Weights of a small GPT-style language model, trained from scratch on English Wikipedia: untied embeddings, 549M tokens.
Each number is 500 + 25 x the weight over its row's rms, rounded and kept within 0 to 999. Layers, rows and columns count from 0. Numbers have three digits each. The size before them is the row's rms in percent of the matrix's.

# up: layer 4 MLP up, 1024x384, rms 0.0474, rows 660-726, columns 64-127
# down: layer 4 MLP down (transposed), 1024x384, rms 0.0404, rows 660-726, columns 64-127
# gate: layer 4 MLP gate, 1024x384, rms 0.048, rows 661-726, columns 64-127
up660 097:523516500495529465471469498537510567511483474478480491469529485491475483457491477517495473478482478461514522505521502471508552482503531482540501575483512540498512517549513522555530503471497510
down660 097:506489521470503480518519549486510434524485476495525526501496535542523525511513506509513507483488527457517517542520462476496484524468530470532497483493514487478493521494500509471469447481512477
gate661 094:492536533490559499498515528539500498494522529524525508477519499493496440503462497485470475497479509488498488537524517556536465524475446486503528507517488479513531509498519544513447497509521526
up661 097:509535519505484489474515531489500493494492508510513459454528481509530463506513483490459480485512477478475526515495500448501502493522496487487523499517491459507494496493495460510493526546471500
down661 094:505487524506484504491490496495519483517522483523482507541506541506471514512518500499520476484472530505498497512497473515501464477497487457531460501478487511496461517502495501495522534493518478
gate662 103:518544475472496501474473455487503509514485506499524519522497504548525516530481509494520515519503505536520458504479505502480473520471493529466543476491471521492530479473523517530532500537482482
up662 103:504495472558491467488498497504504519500487511446496517486526499456498556493524497449516503500552501470514461510468470487549462529511512448518475466540462494515565506521516505485515485534465481
down662 102:513541501519502445463482472508509482499517505500555510466473478486532535564492488497450538480528492484540429485525501520464484505506485474519498509500481477536541493500510513483482518514452496
gate663 103:516456544543536501497526473502492510498445522493513537503505485528502499550464520546504541553505504520543495510473517522483480521537483456498518523518508422528485521528491492518529479536502497
up663 104:487528454467499461513523550506546497558501526467497507481490506488469493503485526500530458497512496516534536487551465507505493447465462483548485532485476504498521502496491499501512513469577522
down663 105:519514518492477467530526504510483470527485508513514515512513491509501495482541475464503479479482552480509457476484466463482481464534488512498475520505512486545517518499494500488487455505444505
gate664 105:460502526506506523525513523479464496507497472546467480469564534502508498526489549476496529502523487495532475531500524530484532478499480481484505490508522476514476521497469474440469494471455498
up664 103:524500466547505476463494441486505465520490507480491533486476457514541525480517469478500489459487481521465487497469490477477504511541494516489530501526486523538537498525548514503490544508511552
down664 103:452525503514532557502544490501490476501432525547458500499477492490572471505519510462496504522492481518519488514500521473494518512486522522473479488551543554538506520501492485482479524509435523
gate665 098:538457510567508503505490497534504514522475505481441485509473517527505489511496502495509523512519481560515519538511542500545502511520545488499489481461512506498530496529531538505489484516458485
up665 094:469548516471532518554550508496500518483514507521511511505518514447520517497494504494501498518479507508518555484490501483528488448474454493478471469575523476478512479525471521479505481506535515
down665 098:472501528468502516464541485518497476503473445533470493515525539492550491496522485511523504501501532482510521528476464502498542495497513464523504485485481503545518524431514473554484473519490564
gate666 104:505500523469507498507507495546489471484517495486484517530501498479508509543481497486473510513472522491500499457517494578475500472485512450477500537448526488553476536468456496463529468453508528
up666 104:519527510480450539455496492501478500558497484539509537482562513500537521475536481516484488479486482498468499528496506488510500488461514535550505516512543503522490507494510491476464465472468500
down666 106:508522447458499481521451502503482490502527491506495522466520504456470482524480502455509492507486500506510482520526495489524494499471506487479486523549531471480520491553483544507471494468498523
gate667 101:498471474474470474494517502509460490458474501480468475506504476519507493501539549470479513487507517477505413484494529514483522483486494509487494513532510504504499511523489508481493500515472474
up667 103:519530477483516462516494472460517490524529503474478485490464454498525511480534515462517464484534468496525470457511536508508508452497533517553449472507469491507462527528469498502486515510504517
down667 104:540526510534530492500484472494532487504530496538507488509500525483521512514521470494556467540524495501496504559545477489503489534509509486512520500481501519477486502481514487490528478511450505
gate668 103:509478495546521529499509488464507471502482522541534564496471524502519518522488497504528490510529481487524536481467510503520506542503503542507530482508531485508494499465536496508516496523544488
up668 106:515484521491525516510508530505497532525506503495460508502505473503488464508465491516545503505524489532543527473442526532450521527523491481481480500495536498507526483476506531478525477457486500
down668 104:490519520501512559497511503480470478481501516517528490514539522473508492544512464446543466461518505470463493508472505515475479523466483484479478434472489530469480420515450490510546491528515469
gate669 101:454489472546482522483499490502473488545463486489476444523538512528503500509493465475473489491570487516529532534487567493464533543498497487437483508485532495482523514541493487496513502505510527
up669 103:540488479532454517489501547525455481495470553504486463506493499514538470531521514515527512441519475454497557470490530557486505531466515487487506541500503524521471449520556527544527491492541532
down669 099:465536497481461495500475518496486506517518531493537512491485496509483477507511519449516473479530485541483500526499462572502525468486529487490514479538481487485531469488530522555477513520509466
gate670 088:552557500517494519487504482505506510512492530533489515501471495486476506491522526471449497511501495537502503506481443450495472516501483451512452491488476517505490541468517553512513509508522456
up670 089:515496457502497474485512480488505499509444519560524467544449517513495544508485499459513529555479508503531491470508528522512496500502513528503487512480462489472514529463494469491505524527501519
down670 092:496522519462521495517537498491472481525475504501480508489488538452488498542522497531515518451531514545501495499498478515517515484467480478494484530495513480500514517523501530484491508483507492
gate671 099:462491499549480473518497492472548502470502469524472498485529494507507490548524478510512466500492515491487548511501544485508522482484502498496494510510490470502498463485540518517518512539502488
up671 103:527542556498520475510508471480489535494502535515507529445482472496536503510522526508503480503513506482519492481523478509532506476506488502521456530499456463498489466533532503515489515543523529
down671 102:476483525484476540542537527508524516502514490462452503514487545531451487496462453553482488497456488457481474492510492441471490506486522494456474511468552511498510486534468495460480475510480457
gate672 097:482513484489488484523514528494464508496484509435483523563541508531492508521503473497479535518486542495488493493467491503493484543464486429490536492508483465534497509503480526470504516549501506
up672 099:466527465500520503556491499498519496494490474481476523448485518496465459490489485482503516500502493507528506505531533519517511487473454531475517522488494507504466526523494540504548527486505520
down672 101:549530516477497470476475514520531541505489505523494476519486496508489493495510523505525520490532489485492496482507544556510513469512498500544499464488472474510536546491479506525464464517497498
gate673 099:476473448539483502532474493497509452513494540463506507513510499474467488521490503477480508508526494551459512522513509459510472491531500481495557465469497482460507496497520529493536502495504510
up673 096:516537488470505491515494473520522505529513478474488498496503483486526433484490510491528509488508498504523475474504440519471497524525463497543451478518484485503507504487527507493485517511481454
down673 100:488504498525491499447503488506494495532563475542475501492516492497495482508509545501492501467481474490521455483480456445547487480495507496464500499496509460548486475499522484529481463497526501
gate674 101:459527528502508518473508484483449470486526508477471549529497515475482514494528521475518470463496504484516487534463461501515475502460525511511539473508497527469512522502504520482516484458476498
up674 095:491518526545507478486474486494493511526518472509431453503526486511485495529494472472467475445453513496514522498460488476531489490489541498520484512494489511482484505508490517518494519457531501
down674 101:489482460437480518483511502520525471478458491482501514474492499480484482484485481507518531505553591516495569509507495480549470500510504504517512533471511467510571486491482538514518488504485505
gate675 103:465499504509478512496521467476488508499508512497452504493482514462501465501491519509506506506504473509505468467533498452484485487513537511484486507473537481523481487475483475522495479447504501
up675 103:496510509469517515519500436450437455484487497482536501469517503508517510483477525521473501509545504488484534533475467504497519506452501465502473482469489522503513500500474471497491496496497498
down675 099:507484478499483488470496492460525510558518516479454514489524580502474552500503489475497454492505525514518490505549535532494508473554518523507471571482542493545466504547514505479496497483506513
gate676 100:491481491523517511512493520516484497513513452462461557491510541508515548507506482503453499504509550493497530522497483546471475508453480521482504484498485488535509467509503526508545526552495467
up676 104:510489522516479486469522521520527498461504541518495518500477480487468464498474514536505494540480500494508507461513497479508520489501447470511506514528549470467548504500504487522437483523492502
down676 106:488525493515512520527512503501471490517477492490562500520517489492504520513485472481499482555539559474522477506496482494504518461481522474492476530460529500492485514526504533512531487478532505
gate677 114:530494511535490500479542516498481501478482503524482454503545508472485521547504534538521479471543487500506560558496533500522534565477495523489526504504534498497519507450490482511521514489501538
up677 107:532511518494477496550491466472467415493497518516524496485510511485505487499469486505475519504516503505508499477512539513491526503510515527480484468502500482471471485481497460485518514490457528
down677 109:540494518508509507491536505493517502491519541522492463511526512497472500487515495521522501489500503526525546554497472496489508488490513510487532532475511516477507496508510503502497447474502522
gate678 100:522499517486494516521495518502490458518466521517442509512460549529498486522489519494518535554501484485542539551497506518561530491506449459472451514442511477526536501502493512502507494477521481
up678 101:510473488527523469500479486497490496485501504475518494528444489491464527481515487467539481495496506498498520499513479482491494481486527549501520498522518533469512445524499534484495523510533515
down678 104:488482473507497538499514501492519514564513522481484512498523499498493550483477466518519507513519515465478454500511485474543479449508484467499514497438502499472512487496476509468442500503494485
gate679 084:540546525521517510502505488471454544476490538530524513492516452459513496506508538495519566504542478548495537510481505479542453486488504484491507479486551520517519487512487517457506512470493499
up679 086:546491507477487526481494463465485496488505487513520522526471499524467479488508524492450534529515532510531485510523500502513498462510483496458511526472526485476527439495479482533477515463474505
down679 082:489470497498512501506452557426479483459472485528472489495478522503467550478493456509512495483491480514495468470496526476521519532510547494533456528515524491492482540512546450436525527541483488
gate680 105:495471510499461488459507531514524464474448465514515488530460500481493495531509575526506515508513533472509472499499495515480510454457498473490535472534482532492507505483459532438500533520464555
up680 106:508525522499519536520508439525525498490501498476485500527503503492507503512482488477511506476466440469548502489492486474446500486542501558480502527523526486540472553522498504525555486538539514
down680 104:523546493524483536507519511522513492530512469498457486476519521499519489459534479532520483538502558477469489490487512497483494513481498506504496473498496505502483504503460494520512512516483489
gate681 097:537486538498454500536486476474484513478480473542552474517511490480524514547482488480531480522487479511481494497501491434501461532497521504514490483519533497516461499443448460463501515551481553
up681 096:454495519506504512471461505498498502547515522489514453517524511540472503520492502506513494472501506539516549519520446449467512507461502521481465481492508504531504532546504537519492508488498515
down681 096:507513515460491483556523514490475542555542538507472546471527494538494486465495540450509467453533444514497503466481510505518497498535519541463530508493466458497460499528501533479521501496472525
gate682 103:497498469481491542479492476467448459484467486525475524492506513524481535524508512510525497517494486504500474511514482507463521515541505484496532438442516494518531534517520471507513468554483488
up682 103:501512492501549509487528458498505452438527505486491504498484513516536497493475480461521531520463500501476497469477515513530492462525489503506505499512517500462539510477530468519521556497497511
down682 102:507505511528513505516514505519479493526468466475471505495478515517522490505518553489480493562515420493515521479486574475462529499506485486521459532459505510527509500510499510514519491468464504
gate683 102:466446566521458488503478494482451483527481491489533509502534514513513529531523503488484478548526488475538469455536546509480556481526508520462526494472486461482477507479464487514522522486502485
up683 097:540495500472420481501498489454465530464507488476478534506481513509480469521496484541563511539496512508528499486523489486492516523492502517496467506506499466501478519443455527536527466493494488
down683 099:466437540497455479513493486519489473468497468514536482488540500491490525497489500537506478474519497502500569510520534492480500504500476485494525521434517476462512513544511531457490506470521556
gate684 100:523518486479488507478558478526513447505487502527472493507466462498494483487543499506533511495501500574540476519463497479473440513504507508504516503504518470474539478521475512468512518466493520
up684 098:522523534499512517478503522491488470480511474502509501486545500449502504519505492521512541540469504485503470473497496482511512476505504496479503482509564458496504472469523510477534485490469498
down684 100:487475490504502474503482507452497519504551499491484510472500521491463492501486481480466494474517532490503513495538535512475487500501502479524521532451449513487507502487519472518504499524481483
gate685 105:503485509516459532461500460524505511517468469511530505499507479497547481519474534494503524488544507512542496499511520506495507510528512548471560521453540477489510520499483499528498495481500479
up685 104:454470543494492466468485479449508464507491504490476495441513486523541486505495540494510464511528481495528473515531483548514494499491449487446501500527524512510535514554536463498480482519497498
down685 095:527492537525503482505491478498534494489520502477513507494475489490505528491455554516500527502528463500526484546508498496451511490507518536438473440493491501455494477508517499507504488518521515
gate686 101:511518516502506471488511528496523526511514446462535487510522475550540514515474472502496498502507505499553456503488544531494483500499499468499480504524549442513491493502470533505468481482553440
up686 097:526520517468445477507486509510472511529477413515486480494466525490572465523558516508510510472479521547524492500505527508493477525472463465535506520498498539518497468472521517506477510488484491
down686 101:519499435519526529501544519491496535461530543529512524499474473485442475507505497480503495507507487419482494487545498508502531474558516491478461483503531488499508545510521456513507470510548525
gate687 095:496545482509521497451501468476457527459489494522434527525566459495508529532464531487525542505439467487501510513463540519481441506529511522455472476493524474501513481450496498481517496483516498
up687 103:553501477510517482520488470525487517471496538483445473486500502488493524485522465503543510485481480477497539496494505538463503459543521539529475518532496528494480502515538479514538519474509542
down687 102:522500500504512485555499497511511501479505567497496476520422518516508500494529514466511486497546446463511501493528496521540524448505514495510511487515514511530478520524464511537462471533499456
gate688 105:479495514514505528513497502488493484480472526518513513515511506486497456510487499470506497487513500532492527493485532478535507513495465504464522522490504489497459475448490468490502452536533527
up688 103:547527516506521488471492421509514510494454495474473506536501504507478485485538484489466488526502495518547533467497543481504477508543445478495471486497442510487549485490509504489492497533536487
down688 103:488512477455508470502509500477489469513497514524477509489476513489532509480502506502482506460462493509487492520516502520471508474532517505478507502502548509532544531500489497482479495525523505
gate689 099:486478480513507540486507514481470503508455472504505508525541521505515479492534496483464519482518498488479498540446526495494498510516464508542500488510481493488542509444506524514476524509458525
up689 098:520500495497473540525529530516512504518488502472470499450506508486483438554469534509532502518490472504500476546549528479518529496533515563510472537530478511527510496507471468473485496492549509
down689 098:494526500481446506502490510501475483552540485516508486484512562478549517540490496470495424464525541495495499473577503514516507537463473516487517514442520487519482465551476496526501476483487491
gate690 097:530498539509489541484486486484499471501483499510473504500507527527527496535491560545494494520493521452434502486475515537494509517499447496552514479512443455444490500463499500497517503498534483
up690 091:506523495506500512480513496474498461479487492518475547502522508462478509486542462480522496452533492497457519550536519513506515505521513518501521522492511509479523461481496507475499549532492501
down690 097:498495515520489514519458520508486552489500533484463482486509480497505524488458526511469506531463465469480499522475471500485490508534486504464482497482517483515500516489485476528495501487534482
gate691 101:472546475479482528495528495501489516511521453524492487491502530496480508523497504485540504507502476479484517513476512531436496513500470483470528481525520467553524477459502520469466512495477523
up691 099:534499510480532483532475537520489546535519531513516506477467459489466482489472500511521533488511491482492509489494495464509467500533516487546498539469485538527467505499509488474543492503513540
down691 098:475513501527490464496540507509504507473518504495484538466453546507493516475490519482486504499492451474504511495490495519534566509552509510512496458543503492469459472461456526530469483503506479
gate692 106:483524516509473513491480513516536496499518484530493515530503563545468464498476482482467504492507481456485498494461517551478450519479501493490561457480542490508507478429485516461474491501518526
up692 108:460478470493475516480505547482472505499510499500487455480539508524524512497478534437461562507490508527507475515551508454515525498536483503490451510459471479516509500502487502508534479510501510
down692 111:533497493508500528448488522506545506491498523441507518549527517556474484471493503476460492518493474506499529465509501480537515497516472469487510507480537518550528498496496507521539521520499534
gate693 097:507493512467540519473554480471502448516522474548534449505515485516516490519440504520496539495484493481495519542445509533479477496524488501479527512469474479537535511519485463466510516523551499
up693 103:487500486514467507541481468521531572475460497525472527535490506524489496494529546500473517470511542510514464468498459492514509477452502491478476500503558534520492474496503560507458478519509468
down693 106:499510504518503482505478498477520524516469488496526451493458490513506493471464504491461499444508438502443486487466486492493502450507515546468505478486478497513532493493524505480507489499538527
gate694 088:528500549543491486489522508551454442516482483477514546507516525453522490505504452512525502502481480487527507451527500509474545493502485512508510480526511497493483519522491451505531498471462495
up694 090:504524523490521511520485515488526497512499483509512499454498497488475488477510543475509458463485514508494480512486525511550502489509458504530478523504562469503477526456517529485473491469500523
down694 089:504455515457469502446460486503460490529465525505509495498503506550521502527480502443554526517522509507521512494448513492461457484450495462496515463480490507501538481534500524468460504511528462
gate695 105:487519534486510505508501477450525510501510489524486480507499522519573493503531510526500518546488499502469536479509468483481511523532496510442473489461489481517443539491506497473514517528466482
up695 098:490522559545476510460542472451493523478539519528495500547532518469525493562528551486532520532483475507497499508474476508494510498551485489518481475493507494526481549515523477504522502506452487
down695 091:499511459498523480536501519495524484533503478469542522508448521516456491485470489488479480489491490480547472509509520488455513494472498465517523525504528491483508467504503516536493514474529534
gate696 103:506445523478473477533536516533504435496511516500475482527464487501491494477509519487537459484539501501488499447472510473505494492513464506505496458538484498511522468524488488504498527544545480
up696 097:500522432524516492479509488511533549570546503521476526496526495518516559529501534487530446490503463518530488525492495454515506464451490478468495484484503487521493493494480497497491493525490477
down696 102:502549491523493498541512515481479536499485450498503493474493503478460540513507485484464503503504494532488466518517531523499514535543553463494459498465507509545462498478506487514486539501498523
gate697 102:500462514497474448478551464533517510505493478477514538498471462488481522512488505460485492467553513507522493528461498506542509504496501496501510529519501492514528538497511553511481520511515493
up697 096:523521486522459501533504432516496521484518533485462499503462536483541515511511461500514497554517526493476498489499493527466478463465491492452503461512517492492483481497497501482489520475513444
down697 098:476505558470507469496540481524528505461508469514509511485529507493482489538473511503489489518500472488511490487519522528528554507540505507521473572539470490495523506543567493513530494486499524
gate698 095:458500550487496529484509484485527498543496490538510510497483494473455511518480520507488498499537508503503513528521553487507528507540516498525475507519459518468532489509521478456480501499485550
up698 094:509488467514490456480494521488483523527523442494517508494497527520539538501543491495479514476525531488476520477496502503458510489494523476536477518502455527495526555528488538515512525531505479
down698 095:485502506495504473523571515513496512478452551552491486469500511468465536505480462475446474536484520488504478548501480514514505441464480534511500472474538508522485456508559482482519529487553450
gate699 105:486496496529499543533511512509511498485478476510519478491501505506470565542470498513546516486494489477489474514534494506523516488465510507494480499472548501482505505473507486488476531521470492
up699 098:528502498537531472489479522499526485516496505491523475481555516459496481492488476493496512525534495510464494445523475490511510454486517450485477514464488524515506472490512488502529480487486515
down699 106:509502523468504452518441462468488487492524532480527496506489420516526494446492513498467496466518445496512504539484527494489490545481488505465512508457495469503484493525489549489477505505489483
gate700 099:494480458459451469491512523489479513539519493498499476506450530472506461478506501470475471505522524537490469509489532485509477480526463466447487489464511482492518479499453565526505507453481537
up700 101:475507546497492480520471404479460456436480465490431461507497484521484480545489502493515541506460517504537467507501465514496512532530516531476477463484509530528502519544515497533478545497518489
down700 100:513470480504494498492449457481448498502566541485466499507491514501465500497560523490492483476459511515506506520541532512529517476517488495461532490507509507541532477472509539497476513513503520
gate701 101:494490497512505492551505524480505516447499478470488478548458538511501498456464499474492550527499526501506435472481459503472456513490475493470448474494474509474481480546517524525466527485544535
up701 108:526528550480489502480494477533513493488514486510501483482507535500512515494522504500422481451513506524470481495505455490492514485493495465500522504442491488502517487458474459494491510495493484
down701 104:489490546503500452544484500517531543482536497472535519542522546488487437485485506497473502498479547506484463450532474500479533467477495503504475481495511508532446509509464511489491486459509502
gate702 098:526508489477454511449501510439461484503526497496460521501478517482479493476508462498488519524579498521474516536462514496522564522511521507478466505490586511522480513504466490534452508469459469
up702 096:489465513458488497500482494449511518507502497485488473485490514509516499473485492508489473484459475477497525502479473472454465486492491502494465524514486539543504492499490504466499521476503459
down702 101:467489548515486528501555506502486508523449491466478497478484528483513527498507512503463467508558453481532504491509524520487444511524509546545474538481487491509480507533512463491490494528551504
gate703 095:491515488505523525464462457493472512487497488542475513483519519525499483535515547489476527502506482528442504499520506505479536531557512504490472519449501495544466515528503461497508484525437489
up703 114:502521525458468491488533499501500491453493454507475537560498533511497541484493481477507515485528546478521491528516473524476517505475485445466516501466524490485503468488492517526512530492520474
down703 099:474498525490510499474487464489499505445516503545472517450490525524505500518506543500488533487538484527437470489505487509485538525553519502500534500461489486538480540525492482499491519533466492
gate704 108:438504494521500505527538468466492467536455537499484484516552493546449495541498512522536493524528487483484465535480501526532512509514488469478496440570539461504478488486537503500536481542522501
up704 102:516493537482546509509497538475535497540501524509516461503512504516487470554493520535449515458497497533494474522555462516525486530484517499532480499506498476477513510485490525495481474481476483
down704 106:528544466482475510502478480460529484498523465495514486503488483535483526443460482511482518464506556460502501474489468477508450518534474512524517507517510492557461477471475507465514512462497518
gate705 101:495485525570527490539512473538489525523557510463502538479487534530485482482517458475514501534492518498507538507527504487460493525513508481544494508481521488497534494531478519504507551442495478
up705 099:538501543512545476511487486497478479478493473508517534515457522501519469483454465461461511524536506499530520491480501498538468541557470494507512467548541512503502533563511543524503492493475514
down705 101:485501462500508525488525467526481509489498547552521499492523480522510491519515493522520522542510554479491496551505505493484491483459594532459459465490491511471481491482511516512546480529487491
gate706 103:459501508490437491501484445457476499509473491433483463480567497486506508513510546529512521499511494510481471510514503533488479505489500485490489490481476498514498513535500509486522516489485495
up706 103:496509504531509465506508522485470523510519521477569518498466482489504510553486531536522455499475525527570468507486501494514528489541487447550505526483488538503505482508480473479494489487503478
down706 106:480551536508482512479493513551512478467535490492524534486500499520488511531490545483502502502499508518511518480479491542508534480515501423519483540488498456491511452448516500517482509500542514
gate707 111:494491513505508516514511462555492492499508513489488486544522517490516507549530543479525476517509488529503459508502493498491508489515486546513543482476518553466471466494531474446520485531480526
up707 098:452540500518488480488493492534478485544526490464527457531504515517452500549463523508515514476501497525571489517540491465497509451482499464469490548446534482521523493514494502498467491472499508
down707 106:513479473474523491526462528504536486497525525522519521479515508458520470463498486518501515507543507496484495472513469499498469553495500525490525459513490463514474523474507535512471478524503497
gate708 094:509509469464522455508552506487525450537556504508519512491507538505492469494524475522449480523499503479481491523506499508522498476510506506489456505466511469493492482490487466486502496526510501
up708 091:528497542487448451508510496498510499526503483523500498478501533518475489473519462497517493530444535525458528486508477529498524489484499488514494480477471539499482538474478477563514506506466499
down708 093:506504511533515473485522498484492496517507499492494511482508501510505521490507511519496504492541440511525456527491547465495457516509520518527533499457524459495536468484496512491457496523511519
gate709 108:542510491505483524500485489480506508491503492523524551528503550470457531489531475468471460519528502513490528523478482477493466529473448523526501516529496532470491487487484523484458494482464465
up709 102:510483493515528447532491460511529486478516473458474529518523490533507538557468461510510467473530487470490517494495514488535495508493480513512474507467447503521499538483504535536525518519494484
down709 107:452532496456515509500515507518505480497481491487471477524485472548520511496466506505466507481508474517542495514527478493515473517471549498488529453543476491511515492541524487514511512467500559
gate710 094:450512545491494517483474428493476494521465514516498505535512481537480442509507507477520497538496507516478519488508498515473504483520477503490493499500522472511489486518506467509528513476483537
up710 099:533495506457526496513507490463520474501464533505510522509533458463431485470501496460469479530491480497511495464502489481521472514541493511517471527498507462501502537500542453498481478534522544
down710 096:476476474479523485501508579498492506487507500504465514518545492478516503467502447490470497469500566496473505421522494467515505508483496496504455528513523543468484482458528484538496527529488495
gate711 104:511508477521476510491516538499511483537503505464473574471482498500505528500485462505481466509489523484489493446479511521502503470501481490507458496474512463525517480509508502530503505519455506
up711 097:515497519513523486505520477503542495480510470510545484494535491477496512527526511504509511471493494512515503567493524481542441490479480492558509497492469509496526494506502518469515461518566527
down711 099:504527486512460513522465481510506473502538520505506532489465465555493525490496499519521490523529549504513473461483551513491510489520539501498454481491540490484496487490529515506578508515486509
gate712 103:453494495501471488520517509507502518465489452525479480531515496475490509525499545510492507546483535447499427473511501491489467513488441480513526460518475510489491480456485478502490524540452516
up712 108:533507490507510512523488492487525524503514500502489481513491510523496502521515508502497532492553506536441517503578480464514455495487474500539536499485472495478536508491486468508551479526501513
down712 096:527571517514479453514457487545524450538532504515484538539503575504477456522500475499419481485475600505480497528502493456521503496480523541488493522537496492486465520523479460512502496501490471
gate713 103:428518512497488500488494542506488501446500463484460487551498486541498477522503557539511499506482533470477471526472549508439511499472456476495504476519488501508517533479522508529534480458524454
up713 110:498527478464518460438484501530477508508514485504492454521506512555516485518462500524516496521492477526498460509531461473456472551454490488517529484524476493503499491464542497459483481483498558
down713 111:502487476490508487504484501531495465522504468535542484491482570486494514478504459494517504470492515500488509528479493454479481554490537526491456442521487489506484517522547494469462511463441496
gate714 101:481451511511465517471483483525488509514484508479486536513475495501509459515499539512517498529510505449511478529490544494522525452504463444509472541516507531512481517479457533519505491453529459
up714 100:502447510502465545498478480516526470502467517527478521545531508488510487490486499514522489466495533535453514543502457492470492513517510503496512490551500521473473480459530476473502472533539492
down714 099:468480502485487452458526534480467477517455458492482529488511466456494503469527519494488527493522519518518499495527501493484497513520506482433500508540507485479526509448480544533474511477501481
gate715 101:466483459446486523514508459522535511463461482561485490531548509515510511538551489506519506498488481480516480503505475499524513494463476496502519479499502524540477482465527505469517506530464494
up715 105:508476495522522506474519465455497456507506511489480522481481512532512537503454498487473505526490499521503469496493504482471471469542462513483517495491505507473589493494487484489526527518521526
down715 101:485448521476520482495526482487475533456519505519498522521513501521515491488517477465510483492501421468523524521516493477520474508489497486470521517479454506518513513483556521452531511502528532
gate716 094:481502494564519506513452487482513535452510517501520462498478512528492520507449500491542471474503542485520503463468520475473526468501491464502466502471486507487505484497469489530540512524506470
up716 091:494463496493497501495461485515501503496518494552532455491491479541517527502497485482461514483465493494495483485470500496466512498520487512530481479504539494513485516469470552497522478498528496
down716 091:482514492515503490519494494533497521473536521494488509530528507467512501543479481491535461488507554437551484482494490500498527480485490443502460514468497505494488488539491457519533499497458522
gate717 095:454455510519473450534501500458505507478445489464480440503535490493521518499517520457504557505525490536472531488483541435527477518544527513497462495504460546448480532487509519493527467525487464
up717 094:538521512547532499500476530490516454509469484521479483468504526535555488525511487511495483506489485478501452516461537505467519485524451514501490486537498507497512488515505542547495473485535456
down717 091:499471518449514500523440486518476481500520482504478464537524495480472509542482517525552483479498492566476501505509542482522484559482509483515464502449476496490507553459558488473499470512523541
gate718 102:486453525460506508504479468517505470486502490438499497493486523476455528513501490536532519496468514529521477518527469494442548490493479481483543533522502513494522520555531480503501544456488517
up718 097:495494478484499505513521469538526487476514478512507503513487506486515503519507541507479501496460526509497482491484508512508483470486536495454539498499495483471492489485509536470504539482539529
down718 102:502491478464544503501518510449491474444456500493518477521457531522495531494485483527507460513525544493501506530522490494462504512529509532514499542528513484457521457511497524514482489556533521
gate719 100:491467471489511466542490476486510460479503531512513468498490509503545506507496521484501506528538498482495501514526482572465515503458475505486516490501533498569552495506556550470495511502479493
up719 099:519467526488507486472473448502490502508542513472478478494542501554511514495465486479506539531495494478547525515515513528470475471486486521507503531503506494479487510522504428449501566478520490
down719 103:558476512483530535520529472500508487499503547504509477494526439469490507459501495504532483506509516459487491489465474497460501497473522448508535476512498481524519475522502506461499508487519475
gate720 101:533520487488503494470543517476478473520521515495488482518521441474446473491472553503517504474490486475510444499463459478478497515481507536443524461509514515474491483483522451489461507510508540
up720 098:493525484522530456537526530476538512482513497480494530527514515538508466486520499516496518551510486531484480470523507494507453497521520500505552541504460523498502486464489526546509512502499531
down720 100:462477467463495515495435511535512480482502502493501490455444460498483535524526493493495496512502453474533542500536528513498498462500479449511504497489542500520471492494484516500506502503517439
gate721 098:478467494514470519473514504486523510489476485470454507523518504486490473492460516477506467522486530520465516479515487526529607481487457478522497496531478501504519494479533494498465507514471497
up721 101:478493460545477543475539532522479496470458461485478529496515508472525510503520499497493441582501469501518549506517519455528514541473525515500498485503496505437475509519480504488499491469503517
down721 103:515496521486504478526552521547525524493506509536497468499474532510545502484492501519525479521509457492487551513500534535471482500478552540473529492556505497512524515541481534443536459504522466
gate722 106:506520493556501498472515556498495512521503514504527488524477517458493507510544481480526461490506539530475479480483527492524498562481489483522505535498504506478495496507489522491527514486467559
up722 103:515523530483531485511521485536493507516513483493518465515489527506481455510495506518501479510516526507466469560488476518503519473494482507490543464507521508465468447464531495513497504478494506
down722 105:469516493476518499502527518540532530535486498513501540506471538495496496484468511484495481518458487513511479500501456465528475497512562535511487479482524474509487523456507527498481513495506533
gate723 098:485529481498485500473489512506478476500528472519487463499486536510520462516486487497443525498507530522485494496498504516505538524489504484491477508514512478466489508489487476491488525463511527
up723 097:508523457478484507509511508525489530528470479526472518531507483464449440500471463497530487515482487539451513552525445496515505489484445495534497531497447533524528490503507518466492490559442526
down723 100:544524494518501462531501490487532472513545447473518544469513519507554494523512499533524494532459536549527491488450502546533516481490430470491491470519538511497501527537505523512454508491452556
gate724 102:433468492509513491466514452507514508525492507538473508540489496528507490495530477487489453556516498542486466455472483490528498488487511491537477451480535481501487468488497531500523505468505500
up724 097:488500500481514441464497508473520467461474495528484514487524493499472454524500491512532485568483500512498510474498525483530534447471525517511490449463533504456495500455511518507491502496463494
down724 096:517465480484501448499458494481468530504530477501483547458500514519497520465502506499492483441468530477524523505499496497527520447491552504512526564490444435509472532524496503505456455497492514
gate725 104:502496491479469567453489523484501489513523486494473460540537529514474460482534497493493499469526476504475537508483479520489558469474489555465506491500500545527468505491543457449509527485474490
up725 105:478447493491518520478523546483500504482531492498493486484488474517493509474507494535512551457501490458480529510486516528514513534539505448500472488521528480534516525482475495445532510479511498
down725 104:515524488525480561510546476508519489471494483490489488547455541459471522490520508509487482491480491522479473524520456568548489478444512481534500533472540549503487522475483495499466491481505483
gate726 104:544500499469507556490499498519526482491491495495505483452472522494502540492555495545532518464501539530453549485525465541510495514497462497500511525476555522501544496515513523452478503510494522
up726 101:511511492505487511494499497489534536504495488503468500508547504557463499499513498476469450436500491516523524487502486457503505480493491473451524475484516479491519501476488486540505506531539545
down726 105:533526494537495552477506501504490497508508524474475543506481486466496542483524498505466476464496479551505508526481503513539532533491506491559495485424500510543467488493478480477478503519515521